Each number is 500 + 40 x the weight over its row's rms, rounded and kept within 0 to 999. Layers, rows and columns count from 0. Numbers have three digits each. The size before them is the row's rms in percent of the matrix's.

# k: layer 4 attention key, 64x64, rms 0.21, rows 25-63, columns 0-63
# q: layer 4 attention query, 64x64, rms 0.249, rows 26-63, columns 0-63
# v: layer 4 attention value, 64x64, rms 0.264, rows 0-61, columns 0-63
# o: layer 4 attention output (transposed), 64x64, rms 0.212, rows 0-60, columns 0-63
k25 078:523522504472470565503508535446512508533438497564483487506488511485505507586575438530511475468493386519532439503479462489502535523525542591453503483463559521473502487467508569525466412444470528
q26 116:547518512505565490483430511452535456488504484537495537483512466546461534435374531513490533448472536468485578522457462447487509434478452506532474575497560478489508561480527532551488537523556468
k26 116:481526515494472456409492541575556559450446458544509480507550503500475420479518575473497501503611505454479532476561481501505534572475476543486479505493464475474545453498504542452505428482509550
q27 095:439498494519449483475526491429516515491580585531467507474533444500510502538571485485492522452524426477472490487440456574518451531535538580547498570426481519526467501492501509463519419514448488
k27 102:466538552545494527563504480469466485461432479438479489531505525474445519520530484530490559593504552483443526540463450485484522508509588462536487482423397520485466486467541551477567523533534486
q28 046:509508531488565431471498504472564552462515534519459529578496455524496525548411463441538431516551540473490525429532465472467507503470411583508555516513483505493481439479521502494505462511560548
k28 061:515477444538489482464510565431465515528531464524465446480518539518494414557531548446520510569493503509429496517481508552427551552524483528444515503493430525433501502477457542519467452507538593
q29 125:523488456528513451416460433545501404474502507524536549494451545509526469449442535480494497499510494532505573448522560478522551518464493541471513510541487462495520479512480453600432502489600499
k29 120:541507577459472510487449527517447522560489469531506507489610539465479489472477520460431466507464491496516500501517575518505502412523424560478554550430527459503510522480533458553450455520555537
q30 058:453494520502535419471546491484580567489425510481475526562473504481523456565464466500517465491543551422484584444494483500572509498508429507520521539449507542479451444497455508509518482524468575
k30 069:470508456523515459466507563436426531491524477516440457470467532532541477492493526468518547579490484494458488518471496559491503544539511515442521513533402485481542536471459516511489452494520651
q31 079:519513453501507494526455460517508497462499455508486478457483520499510525506502522571440533508510448426514629553509437479514452434551515477537481463448528473477503573548501499584572442459536518
k31 081:468520507482490449447492520570539493439567418476462562487547462552470521478439587484509515492510546511470540503525486436513552499510555529497497554483451442502523460468556455520499479508584427
q32 113:507489525557505415414462511507521460552435488508503563483485537504554498426432565438551522482556502477469526476570504487501541476463456445523490484573517518444541558462488516561522524495479525
k32 115:483515467449479452481455561486500511538526455548543430475529471533518452460518438490493441483451533484439481489582510467521492522546445536496552502493524495605544480481532548499499437453575568
q33 123:522455484483476454442467538574535467440560516547514483494497447452497600480472566508544510481496556430469533462532512454442509519526468464518486451488548536460443570550481533529470520523559461
k33 118:510486469505504483458512539442582536611477497446449524506524469517470474581490470465484493477503467491492526418471525480569603528461478482467516530518484530491576464494539505571492474438552509
q34 113:472525506507554404371483458481586537531541485517494506501531498493483542527411448454513486482530495482495503469511487503486566492440485523532462565504496549545494493559420539495457541496552485
k34 120:501493508496492527490554609513414492557477562527491501517530497498485396477470508466553483555479533403455464474478501497455530574493492537465524486497419513470534541494536534483486497521469587
q35 031:551462499559448522401537497539494456577527457501496487525523559505513491473429536536522551513534432443437519477495531458428551550453486471523569507499502508499535470555463557524471501480569500
k35 036:499506513463440487482453546509497481543475550551425541503575478569527506487503442492518494454489509487536482423519543463433554489466455555429564502485515433537534476426563459460473474507496449
q36 116:523530464521503494458479501509511467492504456523475522496557490516468449496528492421502610479612476458500578515536486524457498503394463486538528461501501438462502510549529522519427489486591485
k36 119:500505554468451518444477503512550470502536522508527570505485496486531468531508465500483396546494486503554449467514553447435551529600566547493493533462468485469457506406570495498488439511536486
q37 111:556517482482501433474425492398511473430463466445572473479475465545482444520470488460540514493540554511547541478475510519564463482546452499589506531515538538509456550558462480502546527510527534
k37 112:528459447537493517412462538554556483451511527534479515464506578428524492491512529523508485594503513409419515463503499462494522475481524480451501452550498503507513522489526515563442437465551567
q38 092:482484529490417548531583500443487544560460508548483533549513461518448504484506460499517472458453511493504462388504524488488566538532455509481507491500374517525543486474520517504459476543505581
k38 094:545549526467524536574514505486463480468479449512501429518465564516467537511561440517486513538441405556510459525493485493559467505455514548541477492590532490435515534509458535478485510443412516
q39 160:557482508547448494437479513504542432584562441512488501544546502499505509467398544479508519520537466458466473432478542435422570531474482478527558490505531511507508474534477553521463485488574481
k39 119:532494509462422528477520517491502512546492565536434508525573499550514486524519424540544473429478462484479483453542499552429576537457480531429555478484504441532550472438545516454458511497451485
q40 095:466569486491491531509471490577466516482459407468540514480535482542500477517529562559443533438510471564525496565516501531519500494480552445421487465523491534523476515458528489417556559451437535
k40 096:467502483519475542503579483529536582437495509508527473440455410545547551486443498533476521477519514483548464512523456452566432470513539455490499471414575484541443473508516506550528437502481491
q41 116:546468523561505427456530534513539470518492487538523543579458438562537542530458391497505506498433482441454429490496524478504523492436523520502490510474520485510587480497491524561435523530461542
k41 113:430505507421501508545470476519376487610475511511465473519505534511515460489557531540521465468548515446513495542497471502550574496532487515492485479575464487511467550481513540448527432440496544
q42 065:439482504523577502511454509454492550510514493525566500413478480456502535449527511518496501524470490521487464576509548489464476531482543496542476539495549534517484596567391490522525513418492424
k42 070:517505492509530425438492551548472450572455535497492572474496452511519467469448467495518488487511544399490577435510438477506558478482478489502490518497473555568471495482518558501515538592505436
q43 116:517488476581453454480466489498545560533566509526520558507487463462485445521395467550509448451520531462551557470566498417554559527485449436552493524487515480469497481473493480543462478527499477
k43 115:519523490466494526483441552461444447475497454548454444450566490501535453415487551530478583540516415453487483469438522564510505534507536568533581524499462489544536488499504531525521509477546511
q44 104:434529552450521467529450512507582564508497524492541559450482485486503522506533428494472521448474517478549495544503531486548488474481515512434444525509544569535410525545431427523471510482452434
k44 106:464519511559565495457582492522474505531485505463557486448472433451505478475417557490498514531472497476477524468489457531580523497477515375513504512554432523535452503504476556549546536527463526
q45 113:511475490504497562475491503458505470574517512597473526498507516487505474503496490434502445573568513395517448503490537523468540457430467544520502482458471602473519547458445523537442544532488506
k45 109:533465517467503466512520474487507463540459511493525461584516548511593429523456443504477447523467525530432433501455405549484537557551478579521461496549512470553517497454521540456543497511494512
q46 094:506487519499565468546453521524466509549389463466514538512550518513521504509488472549501459517549468462568462472434519527474494558484509501574501497424445570403513462495459549544459483527540488
k46 094:484539462498482449469531465480446491508543546518462457562450442479520520498431423528508493598541526474487544529537543564482524490558503520523462543575525424544482562448438454492485468493493489
q47 051:469493489496455558557568468518478503573532499514530497432518461535485526522584440575493545473418446498550415511467448526528511519548551508480460526484457494567527512492478490466463515517439445
k47 059:501561577496508542605526450562472484472460579460518471541509451501456538457471494561501513487494467460552514476445483457537477473432555467538445474515533490505459496524535495457532558485439447
q48 078:503470463533486553458537513456509527523548580507558497499477463481419510480445510516522474499522482459480499472501515450508530575574451486500595522488477458494510417479520470478470505539597404
k48 074:552556493557457487534463476496524478504481546551429487490549497497472475563556479456431601477523376540490492471473557492440511489400523518541497534483459514498495519472489521511510543506490543
q49 106:418518524554520500522455537502528477468463483502557449532491428465579489510511548434493505494448502499501527545455490564604502475567455505518472539534502486559439563515441479482465546508503433
k49 109:568502586530518457405494498534485567529505549403528487455446548488489475488444496534440535532550559436520515496497503499533442529432504454519507445483461535532501469479509477515560491504475558
q50 108:549574534492483537497491546520435484534477562522491481427491479481477485556516483472448516473495558546502475487493501519547452535499572473390513513551440480569480552494448499490483450513401541
k50 107:471480513518410510534520443476613485493514540437563488483481546542486461428514507567480509511429496444501507570469482469591440487498474451535483506459483463540493531519498522477520552551454510
q51 108:490495550479431475452482478524534547535487440505409546571517573556517420502487519505551530440497503519465497495501511435492425545517482542477479544478483577479509519461482520462489495468567588
k51 111:485450468511532527509530544481433497421426530564569485495526537556490564517534508506481525555474566483514459440558499561519501518535453541443506492496466443530510407458461487500494464505422523
q52 106:525486439534521503517534516540480550501518525488549455474559526584484542477571524494528523428477528509488525447429496417608477455489514512495498463442526489488488485457527399497570516451483514
k52 111:445523476518491456527517543526448564386532529466508504518518504483432567572441554538476549506482383525520498487474519495516528527504496454498469486479533482531451462561484551489502460477578483
q53 107:535475419534522459416502478528514466509563523524476468454479447492458520453432483490516528534561467479491469513483526575514494473470484465563504566594538469496426539513439583476502483540519479
k53 103:460510505522436480502476481446557525548529515522439509516553519508553496492460463464466486504520569430501525451464513400461543557451488502444479464488521564486480497535620543491489565538529517
q54 107:500496536459483505523574469493529525450460479509451469486563545450489524515407495474492551442572483423469442470519532499506529540392562500530546578455520476567482490543492474535513481491483507
k54 108:449476545517459529460477585447453485530479528501465527469487491483541547440498493515616494522406481584517524520541496450467522502440485537455471490515433498490530482490494542467558444554551519
q55 121:610493497489539440506396479525452490466574445511498581509464546478509504497455496499508534485567461517463543437516450457508530494533488477514542527508515523482479482532559491529498518437542402
k55 119:477557513536479505480535512451526443550492473545521502423595463462433461489480542525529482473542453462484481514537560539413543481517486506498548493497563455477515450450537471552495422541567485
q56 124:491433490538521582541522458497463484533516521516527520504439469518493474497472564524459500510531438478518549529508501585451471497533523406500562521463557489466428476517446440549478576468501428
k56 122:537565515551482439501481445590546465551493483416517452511514448507625544493475452473469544479560501524489483473454501486465514434464499521498546499469516470511504494449523536476519508590538480
q57 101:427527492439415508484564501497498535561537530454498501427528501535536538508473501569548457484517511455475489502404499521529538562447417502510547489541471516542516506458462580494426505493484490
k57 102:540476548593506534513534552460496492496471548506425392555552463536521437512505448496461550545451498475531486500504510480518456508505508465505473519527465516519527514551544496397549531448425478
q58 102:516461518531492522551503479613564456506568457478486495464457500475487460495508502486481552495579531438485543484554462489514457430431394508501512498522547473525535512518440508508564481434538502
k58 105:557490533534528452496474522490574493480557508499491523533544493576534450480420552514576475481466491527542509439444508521463589452497482498422522507478476549473463407453513522495455464462541517
q59 117:515486588428475453472520492504534508557551508482522533448500505557455467535464482444442479446472484491554467491548500521494493462572580472511492446449517403555511448505510511543473525496583532
k59 122:487525476534479564494493484622493452496529517462552494555511451427464530437507562540538546445456472465485481516496562429507571469491527554457520523449422518537524536508540496490471518494458502
q60 087:450467503490531455549578504460518511565513486494471536479505531498534485450604477451518570487493564558490512469427485577494522511568551516493518449545437481504476503527473450437479501526417499
k60 081:496562523504522510518530466476453527557536494474543500530443533459451559494469398508524433515458404460506452505525510512481463506551518410486487540517476481425517553556543532474486567533533529
q61 024:512505532447427531487573531515541523547481519499481509523553526549466473530517469502562449501483499479525414411528466468468575539465486539485504490472473503501537419458596503521447471569500550
k61 030:529495508466492580595503504447458483440477534512508443559473485475457502494567510552518495481449434589505437496482500549492462499522513532493458467542526490486550519484433497484495495431425586
q62 088:458509539495550538448560451488505540516429520519489496496565487523522493546505497484584424537494517524529419487535439487401515572449515564518496549478468476536538480443452482447518481520459536
k62 094:535468463505497496571483549498433495465477592465550462560443463541505467464569487502511462575456550497492542523469422523458415512526486575533453467468498540494504540534444517480486536523490528
q63 103:535467537528457545411532471536523506463524479476490554437548509503486463504550537530564481474501467498438528495474588524490550411475487463490553511401564517513563479488464471507452439530483495
k63 105:422536531467523512452524507480492462500430554508492546543566452509523507507501429513410567480515518606507450519459461481475514459542497546421513491488479483484525479542555520527488517421557527
v0 086:538450497494542494531381526496524438542499593445558522458434504472468487473514537485483395518571462513493541519495474535474535491520524547471464574459525494498541444531521468476536524466487487
o0 073:492527457531516523502536514529465502520518494531460451446500488584506551425490488543461547504449479523457489489448546442630519526511483408468479466554478465477516497511472557544539470492443562
v1 108:460549570458479447522431515527514446502476570462532546513386530508502483520472502461511493515486470569495542541605478477486540541497526470431531532481474521537543463520500436461540479434500484
o1 121:509450428521568476526563483458446549508454491475493469507468494575501516493514448511466552504544455584388472485447499460549570487573451516521470452549529483504530461482501526508541486518515540
v2 110:474509478474539489461508539509517482601471442483471566515542473482459472535490516520511503526484536532532458462552473561555454521504408508575500485536444512568489460581521461471473444537427455
o2 105:531498451558479521488542491526565542495567471435502420499458552424518484566515517497498549559505442498532530466452481508458521473508496501439584436486483498467522419507442540441536532544511519
v3 077:514515384487483504541532429409588579441530435518421491455532481447458529540541504487489529478483494512467495446519466524516519530485493511513478528516529543504487538429500507528542477556485558
o3 072:486489542492475567477511471592552474542525444509535556516491437464491504509528455508529507477528491488558470541494557539468498535416492522533510500445494455551443501449544383443475544502533447
v4 119:463523563555502506516498462542446463484507479446497543477551538506470462558554555514485458451538481386543545434493460539533495462496562500469532460434502441567497529521514459489444557506520530
o4 123:513515499499469526527496539447497483534443447539413480453542550463486475517469480492474522527534573492463544558472494524452506578523511407522507552580536507392505512522479543457550474483480451
v5 080:477519514495500563506540509556488517502470384508520466605558474524502494491487444532462531497460498459475487498504513514455529410538529444464486467559451510559465585490541508502475574446506465
o5 067:484509454490498464508385509420512505465450532546470529472506624447513458556536554468488494544460549468516535465493517520500445500510496557532493534461484526535498503513495460490477510557576420
v6 132:498562537409453474522565489472567498455477483547465497460461467493538457556531442492548634506465517512471535494494503484571504480456564523498471507542469491549507446517511423504479472514535487
o6 141:494463472494501446528489448569477538507482492429517502494571493533530531533506457545520502473590503511542467477504511449422525526506466583544535454474586488509506520476536440443492524483499384
v7 125:540516509537471446498501537491507487468505567481500499474425468519511495488570511510534539479466416470511540490530536492554542465519557530392479520468467456531463515546436473496406594535548472
o7 129:510520473535529450521422503476449454516509522512464500501574463516509522435521431578482463505562528465474485514439472482509524512560473473638536490515547508466527538471526525512519434462491428
v8 094:477460402482446440516517571442564546486588486552487492507513553529478439449496499534536566489477511500456512472481525403494436489512455520482498516487556553497462517543437520534525528524461496
o8 098:455489521534456508443554405494527488546546484444545529539465512558509496484586485498550444535504540438544473484522464578479468476485513548586493486464479461504461471453565465505472452539473540
v9 113:497528445537538461566588544544481457440498445523544504483470534490473532565463510518489488476457459422543571501496445530499535533522505470454500452432513509564548476412522489560461527477473505
o9 114:569464555473481543463524467428468453496452589472422518480536576478519499527475456451447552529513527521478449552488573576509529505496470448522487561470526526477538507487502431535512496520476452
v10 085:490521477498464552463458513563453477507495441476508565586542461522481430449525487484557559567496523555473501466531520472520427513526445526493511468452451505517459536619529538500489508501503437
o10 076:460517431525556458532468473500568545526513499496520421483418509494509483575545509470485452524483492407495537473472449534470487431519496584508570479540519544499481520504494570456517426549498503
v11 079:521499419482595472539486490528508474480459534512519542479458522497475430502488507476471378565563481489483558516501538511490477552490475555551520477424541471444548475501503490527542535505483590
o11 071:470528533511395590480576501502496522497500525498470455441485413586483588503490544464434537483474483528483458568498509490523514479490519408445532526509512499485489488531504535536546451505473532
v12 099:527410545538495472513399558550459487550530543492522454526506484452437482509467505503524467459478465496494492523519452530487469461530621518477425522578504482524529510551570467546479493493508470
o12 094:515480460531551516515467521539463470476506443473385520483514538542492468444551497563544503505440525535475545433480593463535456507514482472482469444557478545486525498431457551515580529519493520
v13 116:497421442451426491629475473489505468543605574528492426511513525482545507488471517503481511473485499503504516519452478432490554518526490498496501547497493523464466476520475523532585443476546462
o13 128:458485503499552491463546467497502531565526460448560583508509495542515448427530483504536497488488538531467479507572474535598456501468500487499445508451461550560515506456482463507504457479389563
v14 097:464509489495493480520559527506532479462453462604501490529539494470478439457442440514527469462437506482516541550446461488500465526497571450571554430522486538510481542490596482558501505444521546
o14 104:504458545474478527501511457466491530428446481479499497449525567543504484571555544441538484470503530548537525490507557530458436435467448524454509553431553535520491483461472439523488517518609510
v15 089:529465451578506456508589518504497537518468509494588473540549524563556500444462504475449509446516459503503466532478493526423504501501454461550490475441540453542503469405481497471546556448524526
o15 080:545566604458462513443498514416517512435458563489471531517491534501519479507506512477487491532465560516498463535485437480542477489464499439491438558503475510491509529533553478605415524463496538
v16 109:486513554469489595479500510472595497514456439552493538435503420468513533463546487508495428529533518480461444495490497518568499433493464451517523467553471498516470565490503545481445558557497558
o16 107:474529490500498507506449519498484559490535504610496460483539530443456529503486557556534469485517433484563531516464564493472500516520507516511548562430497437468407436550452518468466500531538429
v17 073:546481524507514511522518493473543451479432485472500536494472467568488466522527473559469455612497426502524569446513588491564502481551458516429444487408468478513446505518494523533470532528492505
o17 063:455538500501512517529458493452482464607537611530507450493521470506539581497479489535455473507464480451485477529426465511494541496502492419548556527459528475503508485507475559510512476545486392
v18 131:446514509533532477558485585496600435499486434435531483467487536474487550495525525454508519465558535537491474498543492548441516588440511512457465476536493582504531460457464484492533460438501510
o18 137:518488541462489530446567409546508467500448443510449576509459545449466549483546461494484538564507449517504559484465512461565601515548457545474453491482510449509519480491534498561465473479503513
v19 116:498514499438431574509479466510525482499505419453469487443582582540489467532543505475558521509578516512406486429524442454539417487481503518509505498499501548508454544520543498539524538519507510
o19 119:435544469506541528535525411556539504599493409566483516462445510493487479514498517492547492517516553424490536556497491547435465530488508580497536511517482458469422495470481516441469524516495473
v20 097:462456614502463452479521508575470442489500485461487518499461519496560476421494502539490507585469542558492494454440541437460528511523480546487509493467501481525505526601512559470503556458476463
o20 088:496526441539536394512512511444475546543499521525513504504487542533485565579513493491475449517445488448479491460471434475481513525502554513508508512508490582480487460572439570516524378496494527
v21 129:455578541517502464481476554562490514522439534539458534563467565544457520549437498543505529497482495523488480516541499453507420506529479467524450499440521511434452548464533541474504394521443491
o21 140:547456484455475453501520425428518473539526521477549446592438463490497464490505479460524438535483492546473512509505508527411506443515461530460533496549500512493546520502482528526477598574577517
v22 073:513470578507430490490499500525421517523526547545474490495465497527539489486454519445488541500486559531561455514459479474583496547501509451541547474522552477499553419467490455512408467538561431
o22 063:540450543512532407498519555531473532520483574425509472534515515502492441501434473518597516412511512509491477488527431510452524478543507489474498527518493554556525460541444502478504547450420536
v23 118:443514474544541498484455426622453565515497445482465515556531453445497459473520516461496464470492492569538445449532484559427551543500513532524509495491499529495459556581501473483460489475498521
o23 120:520499474533472533527430539466554504436514390549460487516474465470473476566522524458488555501452479487455559481432462441552480479504487544477524516516489592567491522518503561441549489481540532
v24 086:495545557482529442407485510468533520479427586531536552443467500486515498452509505489516462440537475491523513534484441539528483454479542475535560513470498443561529503486549499460428597463489537
o24 081:547525474498509496534516546454417544396471468534452413463562514551502536517474516528506507494551494537518489513458557435476480511540474451491531491551501445392481505533510512517491504453573537
v25 091:471435454481492471481538529540532483566513473461546505500512550492488528479507479569472483521545375558477501479576528454497509464492478474473503434472449517575497488506478513487541585430497577
o25 088:509577529461520534427487452386522533501499475526463527474476466531523530508520548513401516584510498509512510548457480518525537510549543519554443526457499480463457441415479533530498444517524486
v26 113:489406575484480432492506526515534491429492428508464493432450499480506543531513475493512452487495556516552500413409494522503554518537462530521506566531447505458559525520521516565516557514455503
o26 105:501491483545499522562594448545455464543490490481492542484521495461462529488466516565488531481466438501544488455455564522502549520439592487491542556456449531498516434530480488493511441422551445
v27 044:429458414472504509536441490448507503547551560474453450566486489465475464467499534504514501540534454548544453526506559419525538493537470551476491519526527508443478472548449489486568476521591478
o27 023:463535499489515485434458510525558469546537476457596523482461366560497501456548522498506510496483482514502527491567444485572505512501507493509481467493504507613480479447465538488487439491446539
v28 086:454484464433564478456463467547521492565534491495476553490538523461472446441509530504465376532550478532471515487465468552480464499505481521584519468512482455532538539548542515482575521504432539
o28 068:458551462486453560477538522482561554460501448512469493416494504540467532559508572489473559526459455527537509518504508485524471507468542458409524487516484501430439450517457514480572468513533589
v29 102:527467501537435523444448535498445505479591520472529541497570509494443548488535549488556554423505516479459494460503467471528418484509481496471506480486494487447479540521463605519505446589472496
o29 099:463485523483572494525489471537543462534528446514502502547443459425484399478495468513525437510517513442546539500530532588465471470484538549544499496551482490395479560460537554495507478504480550
v30 079:521475447471571492557464459470550522523490500453434474527515514511496506541505425411478494535536492495498497460490578517559471569456518590533510469544510514456508449516469455530542412497545552
o30 072:442513551468426565506530509615500477533503468414523502475484391485463569459504535526493547462488495535539516524554431447467531497505534487462517500463513472563525501467523471478556470526486486
v31 112:490501517509542486520483490489565536502513512487529497529559491506500504481515496497404423403512488480501499525464455593375547477503531468544521547536469466510474555486523457448590503472484553
o31 109:478531504464455558497487522457521493443452410546490538454538539475501476471534549504476542516476494581480531476472532463593485521434481456465450503519474476469495528540551446542475528471598566
v32 082:631508449500550524547451528447532502405437513509540536459443410482496484524512474435493489504476552485492534498499478551504515522511486555485461578467560511460512454489526498525451483546497485
o32 074:496469502560465523549519515624427472527537566508483406501505476507525543475497466512508510437462480470489440488455593472548500485472448453499536484493487448543524563543552480526509516511451470
v33 098:480484466568448550504503537489499533526543486507538490537455508479481512450502488520547565534488458477407463505523548415473514400516532503431438500499613569519507494487443499460511534485492534
o33 095:517496506523484437438429485507515493489542530534505511562456513569474497458530447523490448529479567452548484474493513481511483546520512555613398507505519451530451500452522502519469498599473461
v34 049:537465505541479530478493511528498512535466444541547509538474428540459544489480519535440433532490462513535459526518497574486558492570440403490489495500419525554500514428511517520457574519460441
o34 032:529513489519557509502448519413508494485506612556458489510494597444525451501462484539497522501465448499499472477407518549560520442493488478508527532469444530546504437542441505501482552517538454
v35 125:461466559451432467518497472550456446520554502553475474529520485428494470478509512551468529505524529467461465540413450498483508464484568494590539445542461511586525471556572515466524499503519520
o35 134:510530492495521436458491498494518596456475431495481524441537591523496461562512503507499484474532546558571509479544532497480464522455515545446470468510487596493434467513411516453547453501490522
v36 090:513464498487431464498507413487499548554535575540470387446490483522548509519519532495540524517571453566449431548506522498504494519465481527544441538534439482464487460505445496528523471558530495
o36 093:496556530491568520487484487522544513467541459484504606549532422533502494430460472576547465455549470521486479518533426446507503480471510545486517448501476562532479500472499537478473545412431484
v37 102:538465505553485494510509526478584492481455560512554519423492516472417575491471509530535488488529457507425520506502503443545443527496505547452449489438509497445467518467498614543516451527449515
o37 100:480502577443575531486513432500490446564542482540497500563454414520518545436488439526512417499487447490527485529474584518471501505455479500523525514487523482424542528451485519578474497541500507
v38 101:501517460423525481549530498420532472473540493480486524426504521411500463521495541562475513536433532492463592471547430486470524460501517499463457554498580484550542520498555503492531525483424512
o38 114:504446427549473513463550511529476539549519478499487531489528543558526558574548466462470522543502514473478446513494611522503472583484484447515471432472501438442451475486519415490517515526464493
v39 087:489541448498478541423487487503417481530509531473475513513479502422462497450535552604532530537495450517491483540540487423487524429509547508472504508473528503544479539526548519416505597476539466
o39 082:545539412528555417445417530460543507493516484599537484462485481561526482537538489463452451545521534456497523505489531516513458562524486526540473451565543515496447506458436518481477462487523523
v40 066:489487475493562490519530508417584535507435509468497464482481490551554454522522451462522479550552463512534473471503597467561496487489427558494479528494540468450486451511433433516498542509569550
o40 055:478556550509420549489498506532482465518526530457540485498518390539484600448493559543505506487497493498497503535509424426483547515531521444529535526458522421541501477499548535525453475473466435
v41 085:449523433522472385489536523525447495495526482509468462531498522467437471559486560530581572450444501532546477519585498468497481602472501504504521469525432532503506495516477471547524501505524460
o41 079:545453504536536530458543431479552469461474454435508587527453470480505440538559449464507491536575497534470514494515472562458517452511489572518523463498533576525528461420503503481497472426518502
v42 127:486506448542506614486526506480499506475532425503530581508565438474477411445542554541494505543493529517501522481491525499443480452519486494502417481461590449463498533479501504464562496550505528
o42 133:463494513484438495463438523522609494530521553563529480497479474525512492565535507451490459537443477405536512472477535515526486540432500463509472518544585462469427543543536524509432521506474466
v43 105:467499502423491501502458448514511474512520476574430490512456435480480462513505500528482431622510484563519523509442536524557484516537476478552438481511433460468552507474559532563548474552506484
o43 107:473506457457530522495498498513559528513495582453533528448537456550483537543477520545534503447468408538550480504531523512484526432461521480416577514474517553552453454519437495446548507483493430
v44 082:520446604430486496518467418488496499488509521458498458487478517528467500577493440522404480590564455542469551478527531497515530500485549491472518495508462527503541414521522448536482467489487557
o44 070:453519528474545523527483521507459506572468462487470496458527453556544569489410521553430577421512476550473488505473508483491597503516532496496464445487470498538489446484460544464575539525493453
v45 120:532473505548530405519524563427570480431412498510560475437462500471451539577482500529540453437500495448531494520500458527480508519494486519508498561483482524517528484450551498547534572481480543
o45 124:572502540538501607499594446503419442456484488508467507503503520497515544465517470530478490516524490569486473497450617499502526515448474443494509507482483450472531471481519486566445504454550457
v46 099:557557503563457539516533530527475513473508464503552443516539488546512508522500479496548626451450522461461495525446447525438472511492555521472441539487500511513453491483536448510487468489518378
o46 104:540481477484540468518444463538515444494475515509487519519511602478545448486499435504540464503494558442464504446498491503503468491459438576505503473554533523494564611524540430523437568493476479
v47 130:425507470469511584501521507490480483427492440541508523498498555513441511579449523502535495476555511456570499510542474461529518463543467458456522467511524599482517452440474527557435443533466531
o47 133:485439568473496519514528449464490430534513550487500455521478515457513426495432506402508568516538466504527486511545599595505525514495477513525475529476496460556491478469487540453469547568502455
v48 097:405489600580485399512506482424490479454498520476466457547537513516429477540480607557466518497531526482564470530507509534460485540515497486486476475497485476525509500473495549498521439550492493
o48 091:519501571469543507463523518445530423525454485453510581553498524456496489543536415486549436512543475549490529482526485537456555513438473417492504436568489549498497450529493575501469507468515493
v49 100:480590509545511483557530493496494414522509511483477444519492500481438489552508542576506447545451448398454486590488489488472491551484539518479523459510455500532450539512526453482577486546530469
o49 094:514520471502524539429466482471560438511473496545528593455512574494477502489535430503492453500549520573404521531536460535472514514450432494476529466518579556491512484495412472520507473537493496
v50 106:465468495474485566472471452418514499450517471494529538475549499480449402495526563598506529523542545467529511489530516466440515420501544538444495526501533559570470475570495514479479555483475496
o50 111:454495461557512521500511519477477490522531441581500456496485566551575495544547464461502489560516501425511497415476539520542466581466479490553461419551501445501459480516506568439478468515480485
v51 036:525485445550451538469405588512486482536542559502562540483482504507483503420531571471557499417555518514471454565532450510420472495497480498506496562486498525476478496528461494435533513503496455
o51 018:509509459529547470486537461515533523475513455561489475506443527523503430423543452495500460544511488462462519457463505509609481491509466537501450465608504488461492543503528535539454473461475609
v52 106:490476461482522526489405508454546553516539519482480453554502522497538611456508405456497486462517477496501460493445489514446528459521493518510545580541489594492466526540518531483527485417487535
o52 107:496545471473516524537501492537451480452527396499543487476501506472467514412518555535487518503464516523545544466537520468562478480493523559492450500472403449554476535470544436489508462547582569
v53 115:469541521482492443480476514521534479479489491513442514506450476516489441459509497506473472571500487615474492519562473550458497565513476508531515499503457586572463484612529479488416473532438519
o53 125:504530482543524471512501462484512525496535473500487456482516537530511565560532478470499506467522422503461492492407479483508561418498425555488554424480472551557433447527466551464554500547563545
v54 091:468559570432464478409535440539395505482566467496466514486520500464511469527551522540518559544493526526425531476546482492512470463456508461520537451522468474527557528550514522484473520549456548
o54 090:500490449518524458511466518487544572456478459516479531493516503503492488625464516481450492481574505478517508523519516530405506490527553586513507442518505529412408478492503544427553510483507473
v55 112:516431456523502541478434490462488528568492550475523538516548539480455533418433529476482509484537539549552510491464448498523476525525497500518498541454568499509536465460564540480510464411480391
o55 116:519495493472571463490552555530509513539508497475522419500427522535541471494500488469547519522413507453528513462499518510552455522491488437423478480570449483506560506501455464518482534501471636
v56 132:564444465467483496567448440427476522429468551489520493534537432471495448509507493433465557516542542548531541464506494499539502531505495510532509532422539461433525441491555519553497492496578538
o56 141:467496562515528521527507537598474534554484478439522441471488362542547518530503512498494506418483542485521482525508552504513494463467495426470524489501473513568481549506552520499485487425430480
v57 106:465545424457598517504475507466537504475486550497490488490420495458530472481498487474550469545526490535519518548452538468469537489508483597492448582500577485409539471508494472472579474483530489
o57 111:492510456489438494481506500573507462477528527468576492469516402613480586465518527481484523498470448509489480480565525405576502539477487491475495464519552450546503551503539482529469469488466521
v58 106:546529448433512476419461554549456511468485549514482540514499532472459505518471481554504540452466483591558499536506460429487441550496543509561525502474498483425472504478594505492558469495552477
o58 119:547477485455513489488509445508509462518492484504563436470460371535560447526523541448488491505499479530489506485525556544475487454491483558443503479559555511510517569454485476530468530434577574
v59 094:500439609499495481446527454450528499569529565454480522419519543482529516449519496560461501532514500513465525486508576470514495489418572527487519459547510476516512481555436502429512470468471547
o59 083:460507522479482464483520572509479566511515413528497535538518478538494576506493498541469477505529479494534528483494414424453521589549557495512427442491534458407504442476463527509548483501503551
v60 111:470459484561506485447482517509464444470487506420501520518544480464509521449531558527563521495511444569592461475514514477484473511525473562463450464438477455530454529543519622494526504483560496
o60 121:519571520453597506497471492453522444514523499519506504504474421449513513547558486474486422584481460452504547506495490497507502516479495476511515516540533537472467550465496610514467386449503503
v61 112:428475516479550372521559517497551554473436523492507490584538516499446440499419539477454499456504497504498442515532497467501493494544451520503527474549518404531503550503487542510528534548487502